Weights of a small GPT-style language model, trained from scratch on English Wikipedia.
Training: a variant of Adam for these matrices, 123M tokens, 3763 steps.
Each number is 128 + 32 x the weight over its row's rms, rounded and kept within 0 to 255. Layers, rows and columns count from 0. The size above them is the row's rms in percent of the matrix's.

# layer 7 attention value, 192x192, rms 0.0885, rows 9-26, columns 0-191
size [110 111 112 117 101 100 100 116 106 103 105  99 105 107 104 102 108 109]
[[128 117  67  85 137 194 107 120 178 103  93 142 132 165  96  40 132 176 133 138  87 155 161 136 113 104 159 171 120 138 105 103 115  74 197  55 192  91 172  76 155  77 137 148 137 137 141  83 154 118 145 194 107  85 144 156 143  72 100 103 125 111  96 135 173 127 129 135  76 171  67 151  88 127 189  96 151 157 149  50 112 169 129 158 105 156 108 108  93 134 103 121 103  96 132 143 165 118 104  91 129 114 129 152 133  93 135 110 159 185 119  95  82 125 176 151  93  94 112 150 154 107  78 151  84 127 119 170 121 112 158 103  76 111 132  96 137  86 101 136 165  85 146 165 175 141 118 131 133 165 175 101  84 133 143 145 160  96 148 155 101 141 154 141 108  98 133 161 111 119 201 129 145  86 172 134 153  68 159 170  70 109 147 137 152 121 144 175 123 137 108 106]
 [105 127 142  78 128  94 161 167 146 116 149 146 117 133  97  67 133 119 162 147 166  99 137  98  90  47 142 126 116 139  99 147  58 114  87 100 150 127 162 176 162 129  92 132 104 145 146 110  68 100 104  72 118  72 152 136 136 195 155 150 167 122 188  83 178  92 112 123 133 114 131  96  75 160 132 136 134 155  99 151 166  98 123 104 133 152 164 143 111  57 139 138 153 142 113 112 102 169 154 135  59 118 130  92 102 139 169  99 142  75 105  88 129 133 129 122 138 180 120 106  53 103 106 145 165 156 148 145 233 187  90  99 141  73  92  86 121 148 175  87 134 120  99 143 143 146 170 149 167 117 160 168 181 153 125  68 141  94 128  99 148 130  48 131  79 139 109  47 118 108 128 151 155 130 106 117  65 111 114 104 184 116 101 131 108 129 117 112 102 108 128 149]
 [ 72  49  88 106 144 101 144 117 110 118 138 106 135 150 143 166 146  69  58 165  71  47 177 104 145 120 150 169 139 170 102 118  96 133 100 153 130  65  99 125  97  91 172  68 172 157 103 150 137  99 108 174 132 120 109 140 191 124 147 107 148 104 120 202 109 194 141 111 125 149  96  96 138 122 184 159 127 150  78 124 134 129  45 164 168 149  86 173  93 141 172 155  98 154 110 125 153 164  72  85 122 114  98  92  80 136  77  81 110 107 144  97 116 185 173  53 165 144  95 131 130 153 148 114 135 181 117 125 166 120 122  98 164  93 105 177 129  61  94 133 134 134 121 141  96 170 127 106 101 146 138 144 141 167 143 141 116 116 138 134 177  85 105 163 169 144  86 129 117  98 134 149 130  99 122 116 152 150 125 113 160 125  96 106 150 155 214 114 116 141 129 108]
 [110 152 182 106 138 108 141 120 208 151 150 157 177 199 117 142 194 171  87  74 112  90 142 113 120 108 144  88 132  43 152 159 114 125 111 155 135 167 179 102 106 154 125 118  84 116 150 116 144 156 118 133 122 110 123 113 124 163 118 118 157 123 139 151  78  82 129 117 122 165 132  89  93 163  92 109 107  30 169 157 191  89  95 181 128 106 115 121 197 104  82 178 130 107 133 154 103 164  90 145 149 159 114 123 130 103 138 101  81  54 131 130 162 129 176  89 108  98 162 134 143 125 152  71 140 128  86  96 122 137 140 135 140 175 139 121 121 106 135 107 206  82 115 127 153 132 104 180 148  64  85 198  88  96 118 113 132 169  65 179 108 176 166  89  85 164 171 110 124 124 127 103  91 106 160 110 147 157 126 115 181 143 128 129 124 123  89 175 123 138 129 150]
 [117  77  89 180 134 193 116 143 180 121 122 120 149 106 134 128  96 123 142 139 141 141  80 151  68  98 127  98 101 109 157 120  75  90 139 112 126 142 113 142 118 142 132 149 129 156 126 184 123 127 101 143 136 123 118 132 133 152 166 144 156 108 144 119 166  75 104 121  64 147 115 164 185 114 166 149 146 126  85  54 142 156  84 148 123  97 154 114 111  94 153  94 182 155 161 171 152  92 199 137  98 141 149 130 155 154 104  88 172 222 138 129 124 116 172  92 201 128 163 139 152 100  58 139 135 106 143 154 134 185 189  59 115 134 138 171  95 166 124 117 117 107 117 132 142 158 108 106 100 172 149  51  96 144 144  84 131 156  56 163  99 167 143 139 110 129 113  55 139  99 129 118 169 156 111 135 145 106 132 173 123 115 157 141 208  41 115 128 174 145 133  78]
 [118 123 107 162 147 155 116  64 101 119  84  89 125 123 118  89  81 107 130 157 114 101 111 138 176  80 133 135 154 120 133 100 188 191 148 147  99 106 107 134  72  86 175 122 110 171 134 113 142 153  74 132  82 146 155  90 131 105 112 132 119 126  96 187 114 139 181 154 160  93 156 154 131 158 117 119  93  96  96 149 187 105 198 124 103 104 173 126 122 125 154 128 237 172 147 123 187 143 153 113 165 108 184 175 130 132  94 122 130 135  78 118 137 128  58 123 131  88 142 168 180 138 160  94  98  84 118 109 160 120 100 133 173 186 114 146 140  80  74 168  81 114 134 206 151 153 127 107 137  91 191 162 107 145  40 122 146 136  57 154 130 117 130  93 187 125 104 157 140 144  98 124 159 126 162 120 153 174 163 168 111  88 127 106 138 152 148 126 107 152 112  95]
 [145  99  89 150 134 129 152 144  91 132 133 161 112 126 137 100  88  72 155 165 131  94 139 155  98  74 141 112  86  83  72 152 144 140 135  91 137 130 178 101  79 193 183 115 134 122 145 143 140 110 196 144  70 126 119  74 157  87 135 164 170 146 111 106 166 137 129 122 103  93 154 160 144 126 125 104 154 173 165 160  87 117 133  96 113 124 128 105 154 138 118  58 148 152 141 121 118 165 108  71 194  89 102 103 147 161 192 170 108 106 157 157  64  97 105 170 111 154 153 144 167 156 118  59  90 111 120 112 147 118  74 138  91  89 134 164 160 113 150 160 108 131 128 162  50 129 175 125 166 141  74 152 136 128 138 176 130 166 124 160 185 140 118  96 191 140 137 110 112  92 114 180 134 194 160  86 112 105 127 102 145 151 163  81  78  85  86 174 133 131  91  54]
 [178  96 119 132 122 105 105 136 152 136 175 141 107  76 108 122 118 134 155 102 175 178  98 120 114 104 124 112 138 121  89 160 160 177 145 125 175 159 117 154  90  74 169 140  99 131  95  94  55 109  78 161 150 137 146 131 144 130 126  79  83  83 150 184 106 102 119 134 141 143 137 139 137 113 121 141 110  56  88 131  55  95 118 152 114 138 131  80 127  85 145  72 168 135 146  82 172  93 114 116 102 192 167  97 179 123 157 165 138 116  72 174 183 106 151 132 189 146 111 133 108 123 130 146 173 102 147 158 127 139 122 109 114 179 139 116 117  97  87 121 119  54 184 129 109  98 100 124 109 173 131 181  84 152  86 126 138  81  94  89 131 146  98 152  89 226 182  90 115 121  74  95 183 187 139  68 115 132 160  99 124 156 172  94 106  83 160 118  99 129 141 148]
 [148 127 105 170 119 137 125  89  92 117  90  94 139 117 133 109 140  61 162 142  89  73 135 107 201  95 166 153 102 127 175 126 114 111 105  94  84 167 166  76 105 194 183  96  97 134 145 134 126 133 120 168 112 103 151 136 104  96 125 177 202 130 138  93  75  87 144 135 138 107 135 143 123 147 124 163 185 100  34 155 107 128 111 133 143 147 100 155 188 139  79 104 141 187 156 140 140 170 124 128 126 147 107  97 161 149 133 162 169 119 119 124  90 122 145 149 143 169 140 114 156 167 125 155  24  79 133 189 176 134 110 139  49 106 107 136 142 146  61 172  89 188 179 161 161 140 130 115 133 134 113 176 121 140 121 166 156 110 178 158 143 155 136 105 132 162 119 124 160 113  73 128 130 179  85  93  93 169 148  56 130 131 123 127 108 142 139 104 128 141 116  59]
 [ 89  98 150 128 129 143 181 130 166  96 173 142 110 123 121 120 109 148 110 153 135 156  82 134  87 131 155 162 131 144 127 159 128 137 162  79 111 137 169 132 174 150  81 200  91 162 100  97 124 145 150 101  91 192 151 111 141 166 119 133 110 112 169 188 139  91 154 114 148  92 129 101  75  98 135 114 106 203  88 166 122 120 157 122 133  49 176 127 140 141 144 227 129 183 125 143  86  75 133 170 156 143 109 134  60  94 168 146 134 137 109 187 137 142 119 187 103 198 105 124 133 124 122 133 104 129 161  95 163 108 119 118 151 156 146 164 129 172 181 173 169 128  62 147 189 169  91 126 134  92 163 154 117 173 143  61 156 121 145 146 157 174  80 139 149 116  63 149 183 138  82  85 104 101 151 114 122 121  97  95 171 134  71 134 132 117 134 142 132  82 107 157]
 [115 113 133 121 123  97 131 130 177 118 126  96 133 129 146 105 163 126 182  84  77  79 167  90 175 101 145 144 197 142 113 108 211 115 187 101 166 204 128 156 120 162 162 117  99 140  91  86 135 111 124 123 108  97 147 117 162  99 166 100 120 107 133 145  85  97 103 140 122 136 129 105 101 177 177 155 116 117 101 114  87 135  62 201  96 120 115 113 136 156 114 184 126 100 140  93 143 135 118 145 114 139 183 133 120 103  69  86 116 101  92 124 108 167 161  91 118 114  73 106 143  88 158 122  94 118 134 127  49 153 133 173 133 141 101 109 118  48 112 203 166 107 136 182 122 135  96 125 164 110 147 166  92 141 135 114 120  54 101 121  80 110  65 127 114 149 133 130  96 102 167 107 110 109 165 111 100 152 140 121 126 194 159 140 118 115 156 141  14 106 113  62]
 [107 122  93  69 130 102 167 136 131 101 127 117 142 110 114 143 159 100  99 184  80  64 144 106 192 127  96 170 129  96 141 133  30  92 161 124 104 150 143  54 112 121 113 145 187 157 139 122 139 129 133 150  67 141 131 163 132 161 137 183 195 126 139 102  61 121 151 141 160 134 129 161  92 174 116  63 109 113 160  89 190 192  90  86 154 161 112 141 109  83  95  99 172 156 135 131  52 181  88 127 122 149 110 123 126 121  79 149 137  74 113  99 154 136 121  95  96 134 176 161  97 117 127 112 109  99 122 183 181 113  90 157 129 101 105 139 171 130 153  93 128 157 157  60  99 142 161 153 171  88  96  97 144 121  93  97 107 158 108 208 118 185 115 115 175 157 168 128 150 137 127  91 107  90 113 159 123 115 155 133 110 145 161 121 146 151 111 133 180 117 124 180]
 [194 196 115 174 136  99 125 132  68 143 100 169 158 110 134 177 101 153 171 132 138 136 156 188  96 160  98 120  78 119 107 104 140 119  70  51 118 115 105 119  93 214  94 133 121 107 149 122 147 126 126  83 125 157 137  64 116 130 139 131 141 125  92  50  87 134 109 135  89 140 180 124 174 121 127 112 134 115 166 160 118 121 133  86 158  81 136 140 142 165 120  58  79 150 184 133  87 146 123 171 152 122 138 131 157 157 115  99 126 114  99 103 171 175  92  92 138  65 139 142 183 140 133  88 147 153  83 157 124  73 145  93  89 206 111 134 185 153 176  75 165  82  63 127  94 156 161 131 166  74  65  96  92  90  96 150 109 116 184  99 113 108 152 114  94 115 125 111 124 153 157  93 113  86 169 119 130 115 138 124 133 139 138 118  94 100 110 128 153 170 114 139]
 [146 105 130  90 136 123 109 146  88  95  90 119  98 151 129 132 100 130 106  84 101  88 147 158 179 123 177 187  53  98 115 138 155 151 142 164 103 131  98  91 145  88 170  80 117 106 132 120 115 119 148 133 142 150 114 134  98 133  77 139  63 121 138 165 136 201 145 127 142 127 127  71  97 113 135 177 166 125  91 118  46 166  72  62  86 219 168 139 127 175 109  72  70 129  42  83 146 134  88 131 153 134  93  75 149 109 158 195 143  98 119 149 126  54  95 162  99 171 129  95 101 111 136 171 116 133 111 138 159 118 163  95 115  63 144  99 160 127 109  78 118  84 132 121 124  92 177  89  97  90 115 139 148 144  81 171 124 138 119 175 160  87 146 124 115 139 164 119 128 143 147  95 133  61 138  76 129 133 125 123  95 137 132 125  75 179 122 125 143 129 124  94]
 [109  90 137 176 145 116  99 124 113 132 134 123 115 102 122 127 135  72 155 154 148 170 113 148 133 114  74  87 123  72 133  96 139 159 104 118 107 181 117 185  47 181  99 115 173  93 172 172  94 110  66 123  87 164 166 108 105 167 138 112 154 116 132 151 144 107 100 173 128  66 186 147 128 101  69  72 101 100  84 134 162  78 209  84 146 141 154 105 127 146 185 135 212 179 125 161 133 140 106 160 123 126 139 168 140 144  77 126  96 152 110 120 156 147 107 126 157 152 103 130 128 128 116  89  94 120  98 113 141 155 147 201 121 187 122 143  96 164 143 153  94 163  63 127 152 129 178  80 129  90 160 102  69  99 137 108 142  93 106 101 164 140 112 118 108  85 112 101 131 148  40 169 149 179 153 137 173 142  81 113 185 103 134 108 109 150 145 135 123 144  78 131]
 [103 135 137  45 134 152 111  98  99 113 186 105 106 133 147 163 105  95 144 195  59  98 148 127 191 138 153 153  84 164 110 167 114 180 105  91 183 106 111 139  57  56 149 177 156 125 120 142 111 138  98 144 122 168 161 135 112  93 140 124 194 153 159 134  95 132 125 117  99 123 154 150 163 125 101 122  90  83  98 140 132  86 111  82 149 118  87 127 149 117 109 115 116 147 138 124 174 114 133  41 125 134 146 162 132 150 125 127 156 132  69 178 148  56  80  91 149 143 133 154 140 134 102 162 118 133 148 173  92 149  86 127 142 117 131 134 122  96 143 195  99 160 156 161 101 144 157 141 121 152 115  99  86 163  76 165 163 129 157 129 171 192  69 148 122 154 124 122 112 131 134 168 133 189 205 151 136 102 117  82  77  72 154 152 129 165 204 133  83 124  89 165]
 [140 109 148 177 124 102 143 133 140 114 117 130 155 114  97 119  76 156 104 126 216  99 136 124 104 172 114 107 152  67 111  90 123  93 170 171 108 131 161 168 158 110 176 107  48 170  82 110 140 132 140 146 176 171  73  91 168 151 128 217 150 143 115  80 184 105 140 136 126 142 140 120 132  92 106 152 100 153 178 181 126 158 148 149  83 133 122 116 139 113  89 145  61 113 112 139 160 135 172 176 134 183 107 106  71  93 128  99 172 151 152 171 168  76 167 154  93  89  69 118 167 135 101 126 118 139 121 151  81 160 141 165 121 147 150 114 130 137 179 142 157 145  91  76  91 138 126 174 143 119 111 118 153  86 114 128 102 103 152 109  98 133 103 115  59 167  93  77 123 159 153 134 142 115  53 178  68  67 140  74  92 165 170 115 146  95 111  97 117 111 115 127]
 [145 141 138 137 124 116 128 119  80 118  97 111 168 127 124 170  89 161 106 107 100  83  65 106 161 143 166 166  78 221 168  56 123 140 121 150  68 137 110 130  94 119  89 128  79 112 156 120 163 152 119  86 126 117 112  70 196 151 117 173 104 163 149 128 101 128 153 129 142 158 126 136 146 151 150 209 154 136  94 181 206  72  62 108 125  99  80 183 141 144 113  48 106 108 180 132 143 158 186  69 108 160  76  81  88 127 135 140 171  97 113 130 127 108 142 128 128 119  85 150 144 176 144 146 128 155 126 162 111  89  98 121 133 134 106  95 134 141 158 109  89 127 129  96  90 121 122 185  91  93 140 123 129 149 101 134 124 125 119 140  88  77 121 118  75 183 105  86 122 118 193 110 142 123 159 188 119 125 135 104  59  90  77 149 188 158 124 115 116 155 130 119]]
# layer 7 attention output (transposed), 192x192, rms 0.089, rows 9-26, columns 0-191
size [100 112 102 129 106  87 102 125 106  98 103 103 106 110  82 108 116 117]
[[137 179  61 136 187 152 148 100 146  89 133  48 158 128  71  92 163 122 145 119 102 140 169 131  92  94 153 154 148  90  87 128 139  62 129 101 125  83 182 136 126  88 114 128 142 127 136 153  83 107 151 169 102  50 136 151 135  78 117 128  95 125 103 122 152 112 116  92 130 158 109 127  70 144 192 140 160 156 130  88  92 166 128 191 118 182 117  95 125 131  87 140 108  89 164 148 195 139 123  97 129 132 111 166 146  98 172 141 146 183 143 103  97 132 187 158  99  93 100 126 159 119  50 118 112 164 107 161 100  91 144  73 112 100 148 130 126 111  68 152 138 104 115 163 156 114  91 125 167 136 167 127 108 126 158 105 190 170 142 132  67 182 126 144 112  76 120 109 184 110 161 143 171  63 169 111 144 100 168 167  99 182 162  97 185  94 119 152 118 144 128 126]
 [118 113 122 114 100 124 157 177 161 167 138 129  98 125  80 111 112 116  84 170 133 129 223  97  94  72 138 147 124 152  63 119  74  95  94 159 162 128 168 157 157  78 141  94 108 110 127 101 100 134  95  90 111  73 121 129 143 187 155 101 172 110 184  91 190  69 104 108 145 116 109  77  89 163 101  97 153 143  52 131 196  91 109 112 140 132 169 127 118  47  90 177 122 179 101 130  97 174 116 145  86 120 132 104 110 166 133 169 115 100 132 136 191 107 135 151 153 137 127  90  93 110 129 198 140 179 140 138 222 164 104 119 129 108  94  98 131 136 143 117 126  94  99 138 178 150 134 159 156 108 146 146 142 119  92  74 102  97 148 112 146 111  50 146  59 118  96  54 108 141 112 116 168 149 129 105 121 105  95 109 112 121 108 132 129 109 121  98 111 116 134 105]
 [ 87 112 110 110  47 104 116 136 165 128 116  90 187 141 125 131 139 150  67 163 115  62 122 147 133 111 128 191 142 165 135 113 130 158  61 157  99  87  85 117  86  66 111  85 166 156  99 145 116 131  82 146 107 129 142 155 162 107 165 141 144 144 142 198 123 180 113 106 111 164 131 122 141 159 128 148 135 129  58 138 120 129 113 187 183 122 110 165 112 138 175 167  96 166 117 136  83 170  96  79 107 139 112  94  93 133  90 102 100 100 177 136 100 193 136  32 168  91 108 124 138 105 111 121 169 162 124 123 112 143 134  97 115  86 127 169 140 111 108 185 125 168 168 209 105 131 124 105 134 148 108 126 128 161 142 149  79 123 122 100 157  84 111 149 161 105  98 125 100  75 122 187 117 104  60  88 186 173 141 129 146  84 133 100 174 134 153  61 102 143 120  91]
 [ 95 131 163 117  71 111 176 102 192 135 197 209 164 188  92 179 137 151 104  88 153  96 137  82 113  96 119 116 123  15 152 200 130 138 156 145 110 153 153 108  85 137 106  96 116 129 146 134 119 133 116 134 109 146 124 115 126 128 134 117 176 122 114 167 138  94 152  87 110 154 136 144 104 148 123 100  82  49 171 147 131 118  93 112 150 122 130 154 179  94 106 132 122 138 170 150  99 153  93 153 153 179 159 144 146 131 132  69 108  73 136 114 154 115 139 134 106 121 139 149 148 105 121 108 160 129  90 124 109  96 162 140 174 154  89  99 126 102 136 101 158 134 146 107 152 130 142 163 132  43  98 181  73 101  64 124 143 163  67 156  86 164 163  90 136 155 197 113 136  50 129 104 120 141  91 135 134 189 124  98 148 162 152 197  89  90  88 127 149 149 141 165]
 [137  92  84 141 161 210 115 164 154 119 133 176 154 115 111  90 153 119 168 158 161 148 101 182  82  92 160  88 117 131 150  94 123 110 159 127 132 117 102 138  87 138 123 140  96 182  91 153 126 155 129 151 162 106 122 141 123 123 155 151 174 108 130 126 156  78  92 192 145 146 110 138 162 141 149 154 143 106 112  86 156 122  92 129 158 133 173 126 103 140 164  96 147 161 121 192 122  91 203 146  94 125  75 151  78 210 100 122 188 212 110 132 161 113 154  93 165 104 140 134 148 114  88 133 132 116 182 151 142 174 171  64 139 113 101 122  68 135  83 107 144  84  83 125 142 175  74 116  86 168 147  81  97 146 131  99 120 147  83 141 114 157  92 117 105 105 127 103 124 145 124 139 197 179 108 135 124 104 195 185 119 158 168 122 162  55 134 118 202 151 140 125]
 [ 91 157 115 147 255 166 129  55 124  70  78  95 206 130 101 123  90 106 135 143 109 114 101 138 132  84 150 132 134 166 164 131 176 201 124 118 128 121 115 145  85 106 104 133 131 179  97 120 160 148 118 132  69 159 187 106  91  86  99 154 110 119 104 148 109 128 195 255 104 111 136 146 123 133 119 118 115 103  94 143 164 106 190 135  92 165 143 120 156 109 142 114 212 105 137 152 181 155 141 126 155 113 175 131 120 126 127 155  81 136 113 103 140 113  75 134 141 108 161 148 176 146 112 116 115 109 104 114 155 128 115 153 156 177 134 112 112 111 109 179 128 137 135 176 123 109 124 113 126 154 141 167  94 168 127 117 141 129  96 121 183 121 107  92 174 163 100 139 151 130  93 116 166 141 128 125 154 185 142 155 148 117 117 102  93 143 156 152 118 107  93 119]
 [136 155 132 181 119 118 138 139 123 140 106 168 116  98 136  76  96  95 156 135 161 133 192 173  95 115 131 116 121  78  96 179 133 121 106 133 126 154 127  89 102 177 151 142 126 185 155  90 149 139 166 110  87 114 145  73 146  85 140 155  86 124 157  84 135 110 144 183 128  49 198 100 131 133 160 118 150 157 149 192  93  99  91 117 165 145 126 121 146 148 112  76 130 148 171 135 128 136 108  48 142  95 125  84 134 168 155 206 137 125 156 141  67  96  93 174 141 158 170 131 139 158 111  74 104 105 131  88 184 132 103  96  89 101 142 138 125 143 150 144  77 147 131 162  69 119 187 143 146 125 103 107 153 116  93 188 138 135 141 161 187 114 122  83 197 136 189  93  90 115 117 226 107 175 106 116 102 156 139  91 129 171 180 107 111 140 111 136 137 143  87  84]
 [112  61 162 163 133 110  96 214 115 158 148 169  69 102 146 109 138 105 132 101 175 188 110 127  93 120 126  87 128 131  89 173 142 153 140 113 193 137 150 192  30  76 169 147  92 125  72  90 103 133  59 167 136 136  97 111 108 118 106 119 105 123 126 154 126  89 134 194 124 158 129 124 106 103 145 187  92  74 124 126  92 118 121 153  82 131 125 116 150 117 140  94 167 173 147 114 154  82 171  92 124 187 131 109 135  88 154 155 114 117  78 157 160  76 169 115 127 139 127 109 102 124 113 172 169  99 144 126  45 156  93 117 129 146 119 150 177  97 104 114 122  72 115 165  82 144 108 122 133 170 150 189  81 147 139 114 122  95  99 120 170 137 122 142  80 198 173 112 102 103 130  58 148 138 144  76 169 124 134 103 123 131 153 141  95 116 162 112  73 147 115 110]
 [139 103 112 140 151 123 139  84 120 199 118 107 153  76 159 117 149  90 194 150 139  91 170 178 215 137 174 112 100 119 137 113 104 115 131 106  78 159 166 105  88 158 158  93 121 158 140 126 131 124 112 190  99 101 164 134  97 146 181 178 162 114 152 114 103 132 147 160 119 114  94 143 119 111 115 177 135  73  62 142 119 120 119 132 110 154  74 135 201 155  58  76 137 170 154 150 154 152 145 138 138 141  76 124 122 194 149 148 125 108  96 125  73 125 159 177 193 160 154 135 132 160 123 141  33  45 143 134 160 159 118 160  87 103 159 116 124 101  97 159 120 149 178 160 160 173 162  67 135 146  88 112 111 163 168 149 128  88 169 150 171 129 160 148 129 153  92 133 151 130 109 139 128 198 110 143 124 103 165  92 147 134 135 101 119 146  86 125 137  78  79 100]
 [142 102 137 144  23 141 151 100 163 132 176 158 123 116 141 117 116 109 107 113 159 159 111 130 136 114 175 157 128  96 145 143 157 107 120 105 149 138  93 120 143 164 108 156 131 134 110 100 118 101 171 107  92 151 173 135 102 132 110 135 170  78 139 188 115 104 131  10 129  76 100  96 111 128 130  91  92 180 153 159 132 103 159 144 147  65 157 120  52 119 122 209 146 143 115 168 158 123 107 171 119 166 175  96 105 145 133 168 106 197 123 182 174 144 186 183 122 116 140  82 164 122 140 140 103 150 185 125 163 129  85 108 179 164 117 160  95 148 163 190 176 150  80 147 139  98 146 154 114  66 137 121 139 157 134  79 116  93 110 107 181 156  93 135 188 102 117 155 187 168 116  84  93 121  84 135 117 107 100 128 160 109  69 116 123  99 131 133 134  81 127 131]
 [ 85 134 127 121 115 111 114 174 148 174 128  95 156 132 151 132 147  99 139  95  81  77 173  93 121  98 108 122 172 123 132 173 183 125 126 130 140 138 115 127  54 148 194 133  70 129  51 159 128  90 133 143 143  92 140 133 125  83 150 152 139 117 116 134 112  83 129  72 139 144 157 148 103 118 162 172 124 112 120 147 113  86  79 186 108 112  85 145 143 151  32 172  94 120 158  79 160 156 143 140 116  91 138 155 124 118 132  86  99 117  94  82 140 147 172  55 128  87  82  99 141  88 114  89 111 131  95 130  77 166 119 154 175  81 110 114 152  92  86 210 163 127 182 185 140 129  81  74 142  99 127 203 130  99  96 122 138  90  98 101  87 155 104 116 128  97 120 129  92  99 132  76 127 103 150  90 130 113 132 137 104 141 104 112 144 123 103 129  33 108  84  72]
 [101 147 136  86 204 147 150 136 125 106 122  97 160 139 103 156 104  93  95 175 106 151 157  63 192 133  96 177 106 115 106 130  43  96 152 122 130 176 112  87 111 118 112 132 194 180 160 153 127 134 146 146  28 131 164 157 181 183 158 148 196 112 121 105  87 159 148 137 153 122 132 156 117 166 129  90  70  87 136 100 168 133  86 107 101 141  99 160 110  86  52 132 172 136 140 117  80 185 123 107 125 108 113 121 147 106  97 184 126 122 158 121 147 160 107 117 142 133 175 112 134 143 141 145 125 134 113 136 165 131 139 154 157 137 135 154 107 112  65  64 157 168 161  52 115  80 187  84 149 118  73 110 133 149 111 160 146 140 135 189 109 184 134 101 179 165 127 135 152  78 135 115 104 122 105 147 161 133 124 149 116 155 163 109  75  86 113 145 178 107 156 159]
 [174 206 105 137 138  92 146 125 106 122  97 177 162 107 148 169 121 119 146 132 165 143 135 145  83 174  94 154  88 157  96 144 131 139 108  77  94 123  97 123 121 184 107 143 147 125 183 146 138 115 141  72 164 114 171  42 153  86  94 121  66 118 100  39 131 142 120 181  91 124 145 112 175 127 148 115 127  77 134 156 136 112 145  77 105 105 127 140 127 158  94  52  56 136 177 194  79 177 138 158 145 171 170 126 133 182 114 136 123 135  96  80 152 126  87 116 150 131  77 156 129 127 145  56 153 154  55 144 128 105 117 171  89 198 118 134 169 152 102 114 137 108  77  88  94  99 182 161 128  82 119 107  89  90  90 184 108 137 160 146 122  96 150  54 101 128 160 126 135 137 145 115 135 105 150 123 142 134 142 130 134 155 156 157 115  88 123 124 137 166 102 145]
 [140 126 113  60 110 161 127 190 113 129 113  63 107 155  99 171 110 159 118  91  96 101 115 147 204 135 156 156 110 101 109 120 176 169 141 139 108 194 119 119  94  74 125  99  93  76 154 103 120 128 105 125 121 137  45 151  65 148  82  97  54 165 157 125 140 172 143 150 147 120 104 112  83 140 153 190 142 122  83 143  48 184 138  82 110 172 164 145 116 198 117  66 107 113  70  92 137 156 123  88 120 124  91 121 176  85 158 191 151  91 153 165  80  92  97 141 130 159 138 100 129 112 131 164 117 145 111 163 165 111 154  99  98 146 189 111 189 140 137  76 117  64 153 168  94 102 164  98 126 131 118 104 118 158 165 133  75 151 144 163 139 118 132 158 125 151 132  85 161 108 134 103 111  66 132  88 123 108 152 107 117 170 115 129  95 154 135 131 131 151 149 113]
 [117 137 121 139 228 130 102 113 135 100 111 112 144 120 118  73 101  82 164 143  99 151 130 116  85 103 132  99  65 152 140 129 148 156 154 146 124 144 101 145 107 141 100 130 136  99 155 145 138 100  99 126  86 148 150 122 117 154 128 119 101 124 152 161  87 131  73 255 118 100 131 149 156  95  82  53 121 105 100 131 157  88 180  94 148 108 153 125 142 132 151 117 200 175 140 190 145 153  88 161  99 156 160 149 122 160 114 146 130 169 127 113 162 124 100 116 175 152 131 116 152 133 132 112 136 133 112 104 156 143 134 184 158 143 133 148 111 127 127 189 106 168 102 133 140 119 184 119  82  72 166 125  91 147 144 144 123 117 110  47 182 140 116  93 141 126 100 114 104 135  90 156 134 166 125 139 113 159  61 151 139 118 146 115 129 144 162 169 125  98  79 134]
 [144  74 147  81  61 133 106  61  60  85 169 113  88 124 192 103 134  71 165 123  70 163 100 140 182 171 114 125  66 151 118 129 105 131  77 100 173 111  73 122 103 106 174 157 159 161 119 136 100 134 113 156 103 154 128 107 134  44 115 131 184 144 153 155 120 128 129 108  81  93 150 132 151 176 139 155 115  99 119 105 120  74 107 110 125 126 123 134 111  97 135 140 149 169 121 150 174 104 138  65  91 146 173 169  98  86 100 175 118 127 100 141 100  65 108  95 126 127 115 128 126 121 125 165 138 130 134 154  78 171  84 132 151 116 110 109 135 124 105 148  43 126 175 118 130 152 150 153 140 126 109 122  96 154 130 152 150 127 171 149 202 144  90 133 136 141 161  99 113 129 129 206 121 192 199 138 198 122  98  98 124  74 136 138 152 115 212 104  92 116 124  99]
 [107 147 103 124 202 117 163 133 143 145 109 138 153 134 112 121  94 120 129 131 172  96 126  94 131 172 112  68 158  79 144  64 136  99 172 130 151 139 118 166 150 149 192 152  55 151 106 131 118 144 114 169 213 134  87  98 165 114 117 171 178 140 167  55 149 135 145 141 122 130 136 125 142 148 121 114  87 117 146 185 114  96 172 154  84 125  98 141 131 112  89 128 108  59 100 145 143 128 110 145 118 107  70 130 107 140 175  75 191 149 132 150  91  91 144 114  78  79  62 146 161 152 109 152 155 165 148 113 132 133 132 170 120 143 141 108 117 155 162  91 157 163 122  82  61 159 130 168 141 111 101 126 183  62 112 143 104 102 145  82  47 153 111  85 109 120  89 145 126  91 125  95 132 128  49 168  54  63 127 102  89 165 112  92 153 135 114  94 102 115 150 123]
 [154 118 122 109 142 151 147  92 102 155 102 125 155 122 145 161 125 139 112 149 116  80  80 185 172 107 157 134  78 167 160  39 117 146 143 142 122 140  85 122 129 138  93 164 107 149 185 112 169 152  62 130 175 123 115  99 154 156 102 172 116 146 127 131 135 138 192  81 149 151 141 141 104 168 130 209 149 123  77 144 213 102 139 140 153 127 128 153 152 105 123  80  86 118 133 130 143 143 181 129 140 119 129  98 116 152 115 102 136  54 120 111 118 109 133 108 139 129  87 206 139 132 171 111 134 155 115 129 128  95  77 146 113 124 109  70 141  91 118 112 114 119 172  81 101 127 122 192 112 141  95  76 106 138 126 103 105  97  98 153  76  91  93  99  98 129 123  79 133  65 153  89 154 124 160 175 139  68 152 105  53 127  55  55 193 129 192 166  99 179 128 148]]